Weights of a small GPT-style language model, trained from scratch on English Wikipedia.
Size: 9 layers, width 192, 4 heads of 64, MLP 768 SwiGLU, vocabulary 2048, 6.54M parameters.
Architecture: rotary positions, no biases in attention or MLP, untied embeddings.
Training: a variant of SOAP for these matrices, 149M tokens.
Each number is 128 + 24 x the weight over its row's rms, rounded and kept within 0 to 255. Layers, rows and columns count from 0. The size above them is the row's rms in percent of the matrix's.

# layer 5 MLP gate, 768x192, rms 0.13, rows 603-614, columns 0-191
size [102 104  98 106  98  97  93  95  98  95 102 110]
[[141 125 143 143 154 100 146 111 108  73  81 116 125 133 127 159 138 110 130 154 116 101 141 140 160 185 125 127 176  95 122 135 166  90 100 112 135 111 158 153 158 138  89  73 122 113 128  98 123 117 130 112 142 107 145 138 151  96 150 144 151 142  99 148 156 167 102 154 119 132 124  94 149 134 117 133 102 142 135 108 162 105  89 148  86 130 127 126 163 124 113 155 158 117 102 157  90 106 115 102 151 156 117 127 135  95 178 175 119 121 131 123 180 160 126 142 112  97 107 149 134 164 108 140 159 125 116 123 132 121 149 156  87  93 120 106 141  98 168 134 150 145 133 163 131 106  77 152 128 109  89 121 159 116 142  54 130 164 115 145 137 120  91 129 161 152 130 122 156 126 168 137 130 153 121 150 100 134 148 149 153 118 128 118 135 148 148 101 143  94 122 156]
 [116  95 120 171 153 150  95 102 122 118  91 156 133 124 123 146 122 129  89 158 114 119 127 167 152  85 154  95 168 185 126 111 140 175 149 120  95 110 137 133 117 150 103 111 139 135 149 148 104 129 106  91 150 146 134 156 108 140 131 157 140 129 106 155  98 138 111 108 114  67 154 124 126 103 127 134 170 130  89 133 129 105 107 103  96 159 160 122 148 178  98 140 135 109 162 131  94 136 129  84  92 114 138 144 172 134 121 157 146 115 130  79 123 140 110 144 115  93 163 123  93 127 139 112 118 101 103 101 164 124 153 139  92 137 146  99 130 186 115 181 141 128 156 120 145 120 103 186 106 155 140 119  90 123 109 162 140 118 138  89  78 103 105 142 111 140 117  87 102 124 124 125 134 167 137 104 139 139 118 161 108  99 151 145 125 134 125 128 109 111 114 141]
 [158  80 145 135 136 120 113 126 166 133 138  91 140 113 118 113  87 111  97 128 164 175 153 125 161 129 134  91 122 110  98 111 102 117 133 125 167 102 143 145  81  97 108 154 155  98 127 115 120 132 119 160 126 173 116 172 136 114 131 122 123 130 121  65 132 125 154 142  83 147 111 157 171 110 145 133 116 114 142 162 102 110 125 107 138 114 103  90 135 130 157  85 118  99 102 141 155 155 156 150 129  88 105  85 124 124 137 145 142 156 117 114 166 101 140 153  91 101 129 136 149 130 137 163  84 115 112 109 160  94 133 147 156 115 174 144 121 142 112 156 142 108 113 162  93 136 144 153 144 164 151  98 137 131 157 106 148 178 133 121  77 153 117 105 112 171 114 157 167 123 146  98 101 126  93 127 118 145 140 142 134 109 103 180  99 116 132 145 116 157 111 145]
 [124 105 140 133 124 151 152 150 141 156 139 125 147  52 137  70 123 135  88 145 116 135 114 137 132 143 136 172 125 146 130 152 136 110 105 132 196 117 131  82 156 129 138 142 161  93 136 103 150 127 139  98  92  94 106 107 126 130 110 124 170 133 161 127 138 138 152 108 104 127 141 132 156  95 137 126 114 109 144 134 127 113  90 158 167 128 125  93 126 102  90 131 136 144 147 113 106 159 155 158 109 139 122 125 146 110 171 102 130  87 124 137 109 154 124 122 122 121 110 137 114 106 112 165 101 127 127 169 147 108 147  99 154 116 155 122 148 141 123 145 200 164 152 152 163  94 107 116 160 110 101 127  83 135 125  86 138  89 115 120 152 139 121  94 144  78 137 166 105 166 137 138 136 136 128 134 165  92 170 130 103 105  94  75 171 132 130 128 117 132 161 132]
 [131 141 133 136 141 129 138 131 133 120 149 123 161 130 118 103 120 118 132 151 140  95  58 105 121 153 160  77 132 145 124 129 211 112 123  99 131 140 100 135  95 135 138 137 118 137 123 121 106 146 139  99 138 133 150  69 125 127 108 143 132 144 139  96 128  89 131 144  89  78 123 105 103  76 123 120 109 148 129 142 140 129 106  91 125 102 171 117  99  97 124  58 135  91 144 109 130 137 126 167 145 137 130  61 140  92 126 136 117 161 114  74 135 123  75 171 134 128 119 139 106 137 138  91 142 120 118 129 126 110 134 161 121 117  93 127 103 105 123 135 147 116 122 107 117 104  91 119 118 174 134 141  64 132 109 133 117 147 152 159 135 170 148 139 146 140 135 117 134 131 118 137 176 168 159  97  84 127 127  93 170 131 149 127 111 140 103 116 121 119 154 107]
 [ 86  68 113  85 147 130 134 169 151 158 130 149 145 121 139 118 107 117  99 127 116 114 108 125 167 141 153 121 160 101 115 141 152 116 163 142 134 102 167 154 148 103 137 115 127  59 160 139 131 184 123 132 188 100  89 133 147 120 130 118 148 143  97 139 117  98 108 146 125 143 140 122 127 106 122 146 103 152 129 124 127  84 129 149 145  96 110  99  96 110 127 105 101 124 133 127 140 139 102 129  86 186 176 122  75 100 141 104 132 180 174 135 124 113  88 138 160 112 105 138 125 120 105 163 122 136 116 173 135 142 162 142  98 138 146  98 111 118 131 101 147 100 134  78  88 126 127 150 107 146 126 113 154 150 136 110 121 117 139 126 114  96 161 134  94 129 127 141  88 147 146 178 109 126 145 129 113 109 115 156 146 100 115 112  88 171 105 141 104 137 144 137]
 [107 142  91 118 117 135 101 129  90 160 150 127 114 119 117 164 160 137 118 156 126 120 116 167 103 109 120 118 134 111 142 123 163 200 142 122  87 149 117 148 134 151 164 138 153 100 110 155  95 154 128 133 120  87 153 123 154 131 113 121 140 141 110 140 157 103 138 162 109 149  71 115 171 118  90 170 110 128 131 145  99 112 142 127 154 115 154 157 156  80  90 122 147 106 125 122  81 119 158  99 148 102 125 124  94 171 129 109  82 131  93 177 110 131 117 148 130 147 150 139 115 140 108  86 117 170 120 118 121 151  83 129 130  94  96 106 134 109 145 148 118 132 152 154  72 134 104 106  85 134 133 151 130 107 116  92 121 133 114 114 119  84 147 102 157 105 120  93 132 150 115 110 135 131  85 109 138  72 136  99 103 115 141 146 114 162 162 127 129  92 108 136]
 [147 161 115 144 125 112 138 140 172 151 144  93 153 121 139 107 107 124 150 116 118 136 106 155 170 147 111 105 101 122  95  99 140 103  82 130 144 110 141 141 116 134 114  98 147 131 136 110 124 138 139 129 191 141 136 126 130  99 125 114 148 122 143 135 147 146 111 121 123 139 153 110 116 100 113 151 155 138 153 104 162 132 166 150 103  95  87 147 135 128  92 137 136 133 209 144 115  69  73 117 106 155 138 116 134 160 117 131 130  87 130  61  96 192 110 159 130  94 129 159 129 110 119 131 136 148 114 129 150 153 148 124 117 131 158 108 131 133 145 132  96 120  89 124 111 128 156 119 173 123 139  83 167 137 184 122 129 140  94 104  95 140  85 103 133 155 136  97 124 132 132 100 135 142 146 130 137 109  96 135  94  83 130 170 106 126 137 154  68 125 129 149]
 [160  86  85 153 156  94 164 149  88 139 140 158 152 145  92 132 105  99 108 150 118 111 146 109 121 136 154 163 135 168 125 134 153 131 149 107 117 133 125  95 119 116  98 112 129 135 145 125 102 134 130 132 113 123 153 152 145 109 125 119 121 115 109  96 114  67 108 147  90 170 103 136 113 117 100 138 177 121 110 143 183 134 130 126 120 136 159 136 140  93 118 141 155 100 124 131 137 171 116 159 153 122 121 159  67 117 131 123 126 125 119 122 123 149  99 147 148 154 194 116 170 177 156  86 131 128 118 144 172 136 103 171 134 134  96 117 115 136  76 118 152 134  83 141 129 157 109 123  86 113 158 147 138 170 154 104 119 124  63  66  83 143 138 120 111 132 114 152 116 107 129 142 135 155 130 132 122 109 100 100 114 123 135  95 146 125 138 110 134 137 149 109]
 [120 135 130 102 121  93 125 105 155  74 150 163 188 128 152 153 140 170 112 133 133 148 125  70 132 156 143  83 113 152 151  86 157 137 118 151  97  99 103 148 113 136 144 136 108 144 106 147 137 108 108  89 107 125 144 133  97 131 120 151 147  82 162  88 137 136 134 105 100 103 110 104 159 164 121 113 105 172  80 149 113 143 152 153 142 146 128  87  88 127 116 186 104 132 136 104 113 115 148 125 129 116 107 150  85 159 171 138 117 166 109 120 133 135 147 173 159 130  95 154 131 121  69 127 131 144  97 139 146 138 141 146 136 124  80 161 138 147 126 139 177 133 144 126 119 127  85 103  97  98  99  94 127 124 109 118 118  92 138 119 116 151  99 141 122 116 152 113 119 115 128 121  99 124 142 131 160 110 155 131 128 114 154 154 141  94 121 154 119 169 112  88]
 [129 175 124 138  86 112 145 132 160 148 170 139 139 103 142 145 142  82 144 129  73 166 184  88 115 131 161 110 137 139 132 103 131 160 121 125 122 151 114 111 130 120 115 136 131 142  88 139 106 143 138 129 133 123 147 122 130 119 164 125 138 143 123 150 151 158 133 122 110 151 106 124 129 103  88 147 115  80 112  86 112 109  93 134  99 118  71 123 105 146  98 141  98 124 151 124 128  68 126 149 122 111 138 123 103 154 151 119 173 156 136 119 162 114 116  69 130  74  57 129 165 140 170 155 114 118 135 107 117 129 137 153 117 109 158 130  74 126 130 151 130 133 165 167 104 127 121 111 171 154 145 143 151 105 104  92 129 115 110  87 132 147 132 118 153 101 128 130 103 151 140 158 133 143 130  97 149 106 140 135 113 115 149 111 112 130 165 166 104 172 140 172]
 [119 105 108 160 117 119 131 113 174 187 113 124 163 128 135 148 154 114 148 139 101 172 135 100  92 124  97 114 158 131  99 128 107 152  97 125  96 131 149 160  78 131  93  99 138 113  99  91 119 143 122 117 114 144 141 123  69 148 129 109 168 151  97 126 112  85 122 132 143 146 188 139  95  96 125 127 109 132 163 136 144 153 125 135  82 106 133  84 124 128 122 126 116 131 120 132 148 147 158 162 160 130  93 119 142 142 160 156 143 118 117 101 104 124 151 109 140 138 109 135 123  91 119  91  96 123 117 126 155 114 138 152 142 167 106 141 161 167 120 121 128 144 144 120 143 101 114 167 163 133 124 104  94 129 119 114 122 123 130 146 101  83 134 106 165 108  97 151 112 121 111 128 128 188 145 141 126 103 140 176 108 141  82 111 197  71 139 121 105 131 131 165]]
# layer 5 MLP up, 768x192, rms 0.13, rows 603-614, columns 0-191
size [105 104 101 104  92  97  94  97 102  99 103 108]
[[ 95 134 107 150 104 124 153 127 144 153  90 136 152 106 125 107  99 170 126 151 111 105 117 105 141  83 121  93  84 146 123 125 136 164 111 152 106 107 121 100 121 109 133 116 111 165 103 112 110 105  90 141  93 135 125 125 170 171 141 119 122  90 132 118 129 122 155 134 168 102 124 109 105 109 147 124 142 163 125 128 103 138 137 134 180 135 109 167 137 153 124  94 140 161 171 133 161 155 118 125 105 123 133 119 146 147 146 130 152 108 155 148 106 177 130 104 134 129 117 106 154 124 116 148 156 148  78 125 114  99 138 150  75 112 130 147 171 148  57  91  70 122 122 110  81 154 132 126 179 122 128 138 120 102 136 144 109  99 120 107 159 151 147 147 107  86 117 149  85 110  94 125 135 121 128  91 110 163 100 114 110 111 116 145 126  87 169 109 126 124 126  81]
 [140  94 108 109  85 143 132 156 154 110 108 127 125 125  87 104 172  79 168 146 150 100 132 109  97 147 140 131 157  80 132 130 135 101  75 137 110 105 137 107 104  82 127 147 145  84 137 122 118 140 106 129 169 135 120 138 144 131 123 117  99 130 150 143 152  92 127 105 108 134 157  98 123 158 100 156 133 143 148  94 132 129 132 149 116 101  97 115 120 122 114 101 130 116  94  66 123 123 123 122 162 112 170 112  80 113 109 146 125 107 134 146 153 125 110 105 132 132 122 111 111 112  97  85 101 152 123 148 111 138 130 130 163  88 126 154 139 127 188 116 115 171  81 113 171 142 135  91 149 138  96 114 130 188 150 119 133 132 106 137 141 123 110 131 134  83 106 184 155 113  93 112 120  87 171 154 136  92 136 142 125 127  75 114 143 139 104 109 149 129 148 108]
 [ 99 142 156 174 123 127 131 123 109 107 100 150 161 134 116 121 170 132 144 108 138 130 157 143 130 136 133 103  74 151 142 101 144  99 107 108  90 123 135 119 151 138 136 151 138 144 104 108 115  91 186 128 135 106 128 134  87 150 109 118 133 115 107 130 116 115 104 101 155  98 149 125 105 134  85 151 100 164 167 165 124 121 108 144  99 150 140 140 146 140 134  88 147 138 117 119 126 150  97 118 120 127 173 130 109 127 140 134 136  96 123 143 101 143 142 146  89 130 144 166 158  88 138 120 110 113 144 145 108  97 158 123 115 175 126 102 141 113 108 139  53 176 114 117 107 140 113 146  78  97 158 166 101 146 160 118 153 152 140 164 172  92  73 104 130 131 140  97 174 153 115 137 109 136  87 122 141  74 122 121 115 100 161 135 118 123 152 147 173 146 158 113]
 [109 127  97 142 115 159 122 119 135  76 109 131 149 145  95 132 132 123 109 126 121 118 117 112 146 159 127 104 141 103 162 123 160 163 109 109 136  70 110 151 104 124  87  86 100 172 140 137 108 108 122  97 176 143 118 142 103 134 104 129 155 109 158 172 171 138 138 132 126 170 146  86 133 115 139 126 128 123 132 112 111 126  99  89 162 142 145 141 142 161 128 110 147 119 110 154 121 133 119 126 163 129 137 152 135 118 157 124 163 116 116 126 101 127 122 111 163 111 144 156 116 157 129 118 190 135 165  59 123 145 136 154 113 165 122 157 156 150 156 127  98 152 141 136 143 109 167 155 103 178 146 108  99 167 163 177 156 136  98 104 145 139 139 180  69 149 131 140 163 163 129 106 163 133 101 132 130 143 109 151 134 140 134 130 167 144 155 105 143  94 144 141]
 [113 123 136 119 143 142  85 125 124 139 122 138 109 135  74 137  95 159 127 137 133 137 168 122 156 152 116 152 137 105 168 142  93 181  95 142 159 156 171 152 147 118 130 151 145 145 127 132 113 118 129 122 109 128 129 146 173 110 146 143 111 109 117  99 130 121 125 156 150 121 100 142 134 171 100 122 167 156 137  93  88 150 109 132 143 177 134 134 150  89 139 167 131 184 144 134 151 116  98 101  97 127  93 203 134 141 128 138 129 121 155 175  69 143 141 111 149 146 146 106 150 102 119 122  96 117 142 129 126 127 127  90 144 149 168 144 112 138 122 134 104 155 121 127 119 121 153 118 106 109 144  82 195 107 138 137 143 140 114 131 171  66 137 107 112 128 138 130 138 134 142 107  95 101 127 141 181 125 140 133 133 145  90 123 141 170 172 147 121 125  85 152]
 [159 114 145 133 130 127 107 107 181 103 119 145 146 127 161 140 129 136 120 143 175 115 104 122 154 137 113 154 148 123  98 146 138  84 144 102 159 153  95 124 155 174  98 141 152  93 138 117  95 104 170 122 102 145 129 128 115 118 132 158 156 154 113 115 153 106 127 124 103 150 113 113  91 106 105  97 144 137 110 150 146 148 101 136 109 151 150 154 121 127 127 175 151 118 128 131 135 167 116 145 106 163  96 141 179 122 145 133 109  93 124 136 151 199 173 101 131 143 163 124  83 133  91 150 110 122 178 101 170 126 133  91 165 104  99 127 146 114 102 125 131 134 105 130 176 166 115 103 142 136 144 101  98 151 141 100  93 112  99 149 151 141 107 151 165  93 114 117 127 122  96 140 102 158 122 136 140 150 149 102 175 141 123 156 121 127 144 125 178 123 138  78]
 [120  90  83 136 159 108 102 143 139 121 114 106 123 126 125  90 185  98 134 133  95 147 113 155 128 144 149 115 115 100 119 108 112 117 136 199 135 120 114  81 159 106 124  90 100 120 122 128 141 118 100 148 128 135 119 156 128 115  46 128 131 120  87 120 145 147 141 134 128 105 151 168 142 137 167 110 134 119 149  98 136 136 154 133 121 116 145  82 149 134 151 140  95 130  91 102 121 144 133 159 113 135 154 133 154 137 161 124 124 115 105 117 119 119 125 118 115 147 112 144  93  60 134 142 125 135 141 150 139 132 139 125 162 146  76 166 159  98  88 123 133 154 103 100 151 141  98 127  89 173 155 108  90 146 175  74 133 126 122 123 100  93 134 101 146  82  94 111  91 139 106 125 161 122 137 108 165 156 108 127 179 130 100 142 119 125 109 154 111 112 129 140]
 [103  92 107 109  88 124 118 126 138 140 173 142 111  78 145  98  92 104  83 119 167 138 116 175 116 118 120 127 129 133 137 140 151 141 137 121 145 122 131 137 119 157 148 102 121 114 120 132 161 132 122 127 110 122 125 137 138  97 129  94 109 142 112 137  85 121 155 119 110 127 110 119 100 103  98 142 141  85 130 160  78 136 111 131 172 158 145 125 118 139 150 112 150  94 187 182 103 168 107 155 153 116 123 128 144 134 120 103  93 105 126  88 158 159 145 123  94  94 103 139 158  85 139 167 129 140 165 131 140  82 149  89  96 164  93 132 153 160 104  74 132 101 119 133 156 140 151 146 148  95 114 152 122 152 127 101 100 106 118 165 112 102 137 127 137 114  94 119 150  94 148 115 111 150 138 112  77 107 153 137 123  96  80 119 134 133 136  92  93 158 149 134]
 [114 132 164 136 112 101 127 105 136 108 103 107 180 131  87 167  86 125 147 133 126 126 121  87 101 114 130 141  92 120 118 147 129 101 129 126  91 138 154 146 149 170 126 123 146 152 213 132 134 144 137 142 145 131 132 126 143 145 119 141 144 130 146  79 101 212 131 101 108 138 129 119 139 130  95  75 138 114 122 150 110 116 166 122 152 160 161 129  90 136 125 137 137 126  97 176 144 131 158 151 122 177 141  95 151 121 137 111 140 138  95 138 114 120 115 140 118 102 158  85 104 124 127  92  87 118 131  94 148 134 144 139 103 166  99 114 104 133 118 110 102  93 110 164 154 121 165 164  94 119 137 116  90 118 112 165 119 151 141 135  90 126  98 118 116 136 152 117 126 173 105 102 134 124  96 129 118 124 106 139 146 131 116 166  75 111 120 141 150  95 172 111]
 [140 138 143 122 150  99 135  90 110 165 151  89 142 123 153 120 140 126 162 106 105 128 130 128 110  81 150 136 140  98 102 146 128 132 126 126 139 127 163 164 196 102 183 167 150 142 154 147  98 185 121 134 108  65 132 119 147  93 126 113 106 155 132  71  94 121 113 147 172 135 146 105 149 137 142 117 133 143 115 124 120 109 120 123 124 168 143 135 117  90 134 119 126 149 143 106 112 144 105 139 157 106 150 108 112 127 107 114  95 118 150  86 113  99 108 164 125 139 122 119 139 142 110 120 149 158 140  95 120 137 119 126 157  72 147 105 119  45  98 145 140 111 115 152 154 147 118  78 118 131  99 128 126 121 149 108 116  86 142  94 125 126 184 159 134 125 127 136 154 102 130 152 127 157 119 118 127 114 114 103 155 162 113 168 129 120 106 169 113 125 168 171]
 [128 123 152 149 153 176 124 104 164 144  98 138  68  87 106 129 122 124 120 128 123 130  97 123 102 118 125 112 149 119 112  87 117 150  69 168 106 130  84 102 144 168  94 129 155 148 137 165 103 125 168 115 134 161 106 100 122 123 130 153  98 134 155 157 125 142 161 109 161 120 108 127 109 126 142 135 126 143 107 138 122 111 105 149 126 107 118 157 101 105  85 119 128 113  82 110 140 137 124 122 141 140 122 144 136 120 114 162 108 100 137 126 137 175 118 165 131 118  96 117 121 117 126 131 135 138 137 167 153 181  92  44 141 130 113 144 114 148 131 118 145 137 128 132 146 114 112 171 130 111 123 146 146 121 147 164  84  60 146 137 158 146 125 113 149 110 109 104 122 144 112 150  83 131 128  99 104  99 150  77 159 126 124 139 121 138 169 120 136 183 183 105]
 [168 144 158 131 123 115  97 148 107  78  78 139 139 110 112 123 137 101 115 119 110  80  92 106 142 118 142  94 105 194 153 140 127  93 136 140 165 153 112 121 156  88 144 149 168 192  81 112 134  92  92 195 139 123 144 134 100 153 126 106 182 132 114 116 135 111 137 111 151 124 127  97 124 115 140 136 102 149 153 132 122 120 148  95 131 173 148 126 134 135 147 164  82 119 143  85 125 136 112 115 108  86 136 129 129 111 110 127 142  87 164 118 137 139 111 129  81 133 144 142 101 128 108 104  91 152 131 126 125 146 126 137 141 126 141 106 135 129 114 140 159 160 134 110 102 142 110 111 110 136  95  97 105 107 121  68 135 126 101 140 160 124  87 132 138 105 102 135 135 149 131 100 108 130 168  97  86  89 114 119 165 125 142  99  83 124 126 100 124 161 130 126]]
# layer 5 MLP down (transposed), 768x192, rms 0.12, rows 603-614, columns 0-191
size [101 102  99 100 100 102  95 100 101 100  97 108]
[[137 130 112 127 128 100 104  98 105 173 182 124 143 133 126 185 113 112 171 131 117 146 134  97  97 139 148 137 127 137 132 152 126 104 139 160 112 106 121 105 117 112 180 147 121 113 103 149 129  93 108 119  92 133 145  84 142 103 128 143 159 146 152 102 140 155 125 129 145 111 109 158 103 108 158 100 178  92 109 116 147  74 102 102 133 139 151 130 123  96 156 128 151 189  99 145 113 137 144 131 123 119 106 135 125 135 139 124 137 187 146 133 150 160 152 102  99 107 132 108 119 135 128 129  75 102 142 122 101 107 165 148 166 157 132 101 105  96 163 142 131 118 129  91 147 100 150 132 139 163 144 159 152  95 115 137  81 163  93 100 127 106 109 171 105 143  96 124  99 101 133 123 129 116 160 159 160 130 137  87 168 124 145 113 115 131 122 130 127 177 161 166]
 [124 136 149 134 127 119 118 129 154 144 141 135 122 116 169 141  92 182  93 130 101  99 149 150 139 115  87 167 115 157  99  79 157 111 136 131 106  80 192 131 126 140 149 133 138  71 103 136 129 109  92 124 166 146 105 128 119 124 148 119 149 133 115 172 100 133 110 174 143 128 137 148  87 130  95 122 143 135 115 137 116  90  92 132 130 139 145 133 168 114 117 115 100 148 114 149 143 118 115 126 120 120 136 147 191 122 147 126 109  79 133 136 134 120 136 129 111 123 134 127 129 103 112 115 107 125 127 143  92 116 143 136 137 123  81 135 139  95 122 176  95 112 165 131 113 147  81 123 120 100  90 105 150 111  71 170 138 153 112  78 132  70 169 137 131 137 156 116 180 137 175 117 153 115 155 162 118 115 131 103 134 158 120 107 119 122 152 168 104  95 131 139]
 [139 165 107 126 104 101 134 122 112  98 156 160 120 132 117 113 138 118 109 109  81 121 132 105  81 144 121 132 118 118 115 134  88 105  99 148 124  91 114 127 161 132  94 125 165 137 121 148 118  87 117 143 145 135 118 149 170 165 167  81 123 134 128 122 146 136 120 169 100 126 144 117 121 119 113  75 111 165  71 155 130 146 128 129  99 142 104 158 112 119 146 140 148 172  93 160 149  89 104 154 127 151 146 140 116 142  91 132 154 116 135 104 108 121 166 143 160 155 105  98 112 146  88 112 133 159 137 105 158 133  75 170 130 137 166 127  92 147 151 145 145 113 136 145 109  51 109 103  97 145 104 160  84 131 121 119 174 105 123 141 137 129  84 152 107 161 137 110 122 134 101 109 103 151 132 114 166  89 113  95 103 129 138 100 156 138  96 140 129 148 114 140]
 [139 106 138 163 137 117  84 134 135 150 112 160 143 178 103 133 121 152 148 122  98 121 173  79 180 112 155 108 200 138 163 156 102 139 141  77 132 105 139 148 138 186 122 110 164 127 129 135 104 112 165  88 107 118 118 115 130 125 137 131  79 137 126 113 171 114 155 156 142 130  94  93  93 155 107 108 127 184 107 134  99 130  79 124 150 135 129 153 128 123 102 124 137  86 179 127 145 120 119 118 131 151 152 105 123 121 167 149 121 150 134 120  84 139 122 157 141 106 124 122 131 125 116 114 166 132 110 162 132 125 129 126 141  91 118 111 113  89 132  83 117 122 103 156 108  87 123 141 107 118 130 185 141 159 128 142 151 120 145 124 114 152 129 133 149 135 117 118 155 157 154 114  77 135 132  88 128 146 121 161 107 156 104 108 136 138 118 160 108 122 144 181]
 [125 166 164 105 125 114 136 140 151 149 140 148 132 116 122 101 115 173 126 166 120  80 121 117 108 131 134 105 135 137 114 135 104 139 113 108 126 133 162 100 113 108 112 122 115 119 120 128 119 119 106 114  85 195 153 148 162 132 120 171 144 139 143  87 110 163 147 101 102 176 144 153 130 118 141 143 136  95 152 120 170 110 117 103 120  75 109 141 134 105 136 176  91 137 128 148 185  92 122 157 144  82 119 145  89 162 112 147 138 135  62 147 116 145 128 108 133 126 148  83 154 130 149 118 123 106 132 112 124 175 118 151 138 183 185 170 150 138 128 117  98 146 105 120 136 189 154 138 113 147 146  99 122  95 121 131 130 125 112 153 144 117 117 112 124 123  62 143 119 119 114 116  89 108 124 144 134 122 148 167 120 123 111 122 140  94 147 101 143 169 104 143]
 [119 115 105 137 146  89 133 116  90 110 134 116  67  93 111 107 144  89 128  92 138 131 151 157  79 104 102 140  96 149 165 138 121 169 157 168 110 135 126 139 104 113 139 127 168 128 121 105 108  71 113 103 101 114 110 112 118 153  87  92 120 109 169 144 136 110 117 117 119 140 125 142 153 167 121 156 146  76 139 131 140 136 125 104  80  84 122 149 127  87 139 104 173 113 115 142 111 101 161 125 125 139 143 172 117 152 171 130  77 149 133 100 107 100 139 122 105  85  99 138 112  83 163 135 122  99 130 130 129 129 171 133 121 104 150 142  70  86 168 151 135 146 150 151 135 102 102  99 142 105  87 107 129 129 119 128 171 126 127 138 159 137 153 161 142 172 143 137 110 123 141 138 143 125 153 139 108 136 103 159 149 107 116 135 119 118 122 138 149 140 156 101]
 [140 123 123 119 142 118 116 108  75 154 132 111 117 110 130 104 181 140 155 147 106  95 120 122  87 108  85 143 125 137 161 173 143 166 123 173 127 145 146 150 144 143  89  90 123 113 156 107 160 137 157 144 125 113 172  74 111 127 126 142 127 124 172  99 129 141 107 120 155 126 140 148 108  92  97 154 119 138 134 122 136 105 142 105 143 157 116 101 143 123 111 148 138 117 139 124 120 137 112 136 166 110 112 118 146 169  80 104 116 147 137 144 140 100 117  80 176 129  99 121 122 117 152 124  98 155 119 128 116 165 147 128 111 116 129  86 164 148  83 114 113  93 123 150 142 153  98 152 116  93 111 132 110 146  97 164 149 107 106 101 162 149 174 126 123  87  80 105 115 100  98  92 176 103  91 120 101 141 171 137 160 127 131 143 104 124 168 124 137 119 128  75]
 [136  95 152 130 164 123 148 160 106  78 145 124 146 113 160 107 112 106 146 117 129 102 127 146 180 147 143 146  53 152  97  94 140 153  81 117 129 108 114 138 121 139 156 147 125 122 127 180 132  95 130 134 111 135 116 103 136  87 151 136 126 117 152 126 121 104 117 152 122 104 129  99 174 102 162 126 135 115 151 113 122 188 131 110 105 109 141 125 160 144 116 130 137 120 176 161 126 156 151 117 121 123 141  77 114 149 126  72  76 140 137 158  89 120 107 115 114 145 125  93  92 104 129 149 153 130  93 116 157  98 158 115 124 122 118 175 118 112 127 108 128 121 130 107  99 120 121 159 102 109 125 111 100 160 122 119 125 135 122 137  70 115 110  82 141 116 128 124 163  94 157 113 145 131 130 160 172 116 142 120  87 149 128 112 103 122 154 149 100 171 182 163]
 [114 157 147 124 112 188 141 120 112 134  96 159 109  94 139 105  85 163 138 113 122 142 152  95 106 117 149 107 121 101  91 103 111 107 111 158 134 170 160 106 122 126 160  93 162 123 141 150  85 114 146 132  80 157 165 109  83 123 147 177 129 156 123 117 160  92 129 127 175 106 115 102 134 127 133 109 108 159 139 138 153 165 130 109 159 110 127 141 151 150 147 144 156 139 132 130 134 132 145 102 140 164 115 141 168 140 114 145 146  88 151 104 138 128 142 136 130 111 129 124 132 131 140 158 168 161 122 154  98 121 108 104 113 139 141 113 126 121  82 119 109 148 135 145 112  86 186 103 153 121 163 116 129 132 150 139 161 129 135 121 131 172  83 129 170 127 101 100 112 163 111 126 103 109 125  76 136 116 142 132 166 104 128 162 165 113 172  63 138 132 106 101]
 [113 123 153 123  98 106 139 136 154 125 121 182 137 128 116 141 137  89 159  78 128 128 181 136 136 140 137 111 168 130 116 107 147 174 156  99 118 137  94 149 128 140 132 147 107  94 151 148 107 118 100  80 138 117  98 124 107 136 124 106 118 142 151 147  95 144 162 103 158 159 146 178 136 108  95  93 148  98 161 139 137 102 138 151 138 102 155 141 166 187 145 134 130 168 134 141 114 123 132 160 116 102 136  90  97 153 159 109 142 174 115 130 142 139 166 155 106  95 151  89 111 126 188 122 135 152 156 133  69 147 138 140 118 126 121 149 146 126 145 134 152 140 156 194  96 134 125 144 115 134 119 128 105 139  90 100  81 149 117 138 134 102 136 117 158 120 104 127 127  92 101 138  80 164 129 121 171 126 137 127  96 134 130 101 142 111 128  98 110 164 112 120]
 [163 117  97  96 103 121 131 152  84 174 134 148 160 124 140 110 138 159 133 132 103  83 122  95 124 123 126  96  78  91 112  75 115 120 131 158 148 140 126 130  88 116 147 101 117 125 151 123 133 119 119 155 112 118 174 112 105 114  97 147 125 125 126 103 131 150 157 124 151 114 136  92 152 139 127  94 154 101 153  91 135 134 128 155 137 138  93 127 146  94 152 104 130 116  81 109 159 140 129 116 138 124 102 157 105 106 147 137 147 118 175 108 145 139 168 107 132  84 147 164 111 125  80 130 115 125 147 105 145 116 126 138 121 151 153  89 178 137 164 136 112 110 101 112 162  92 104 128 175  90 119 124  92 128 140  95 160 159 129 120 124 170 123 149  68 113  98 150 162 122 136 142 101 164 126 111 181  86 123 108 146 175 143 164 115 134 115 100 134 114 141 126]
 [109 216 126  80 145 135 137 120 111 130 145 101 107 106 144 135 144 174  86  92 144 103 127 107 129 131 152 121 145 156 125 112 138 126 150 139 170 136 151 136 134 107 112  97 111 141 192 134 129 128 131 117 151 124 172 138 144 138  99 120 122 123 120 162 130 118  68 142 130 151 124  98 123 125 172 138 104 110 150 144  89 113 126 131 130 121 144 149 116 156 141 145 119 149 142 165 115 134  93 122 113 101  97 143 122 133 121 120 108 137 182 172 128 130 119 144 112 169 152 123 130 184 148  95 155 133  99 148 149 111 112 108 128 120 181  49 186 107 122 103 121 141 106 120 121 146 106 116 118 110 114 147 114 126 136 177 111 131 142 157 160 200 146 151  86 136 146 113 168 145 124 117 162 155 115 122 134 119 108 118 122 100  85 147 164 133 124 118 134 122 120 131]]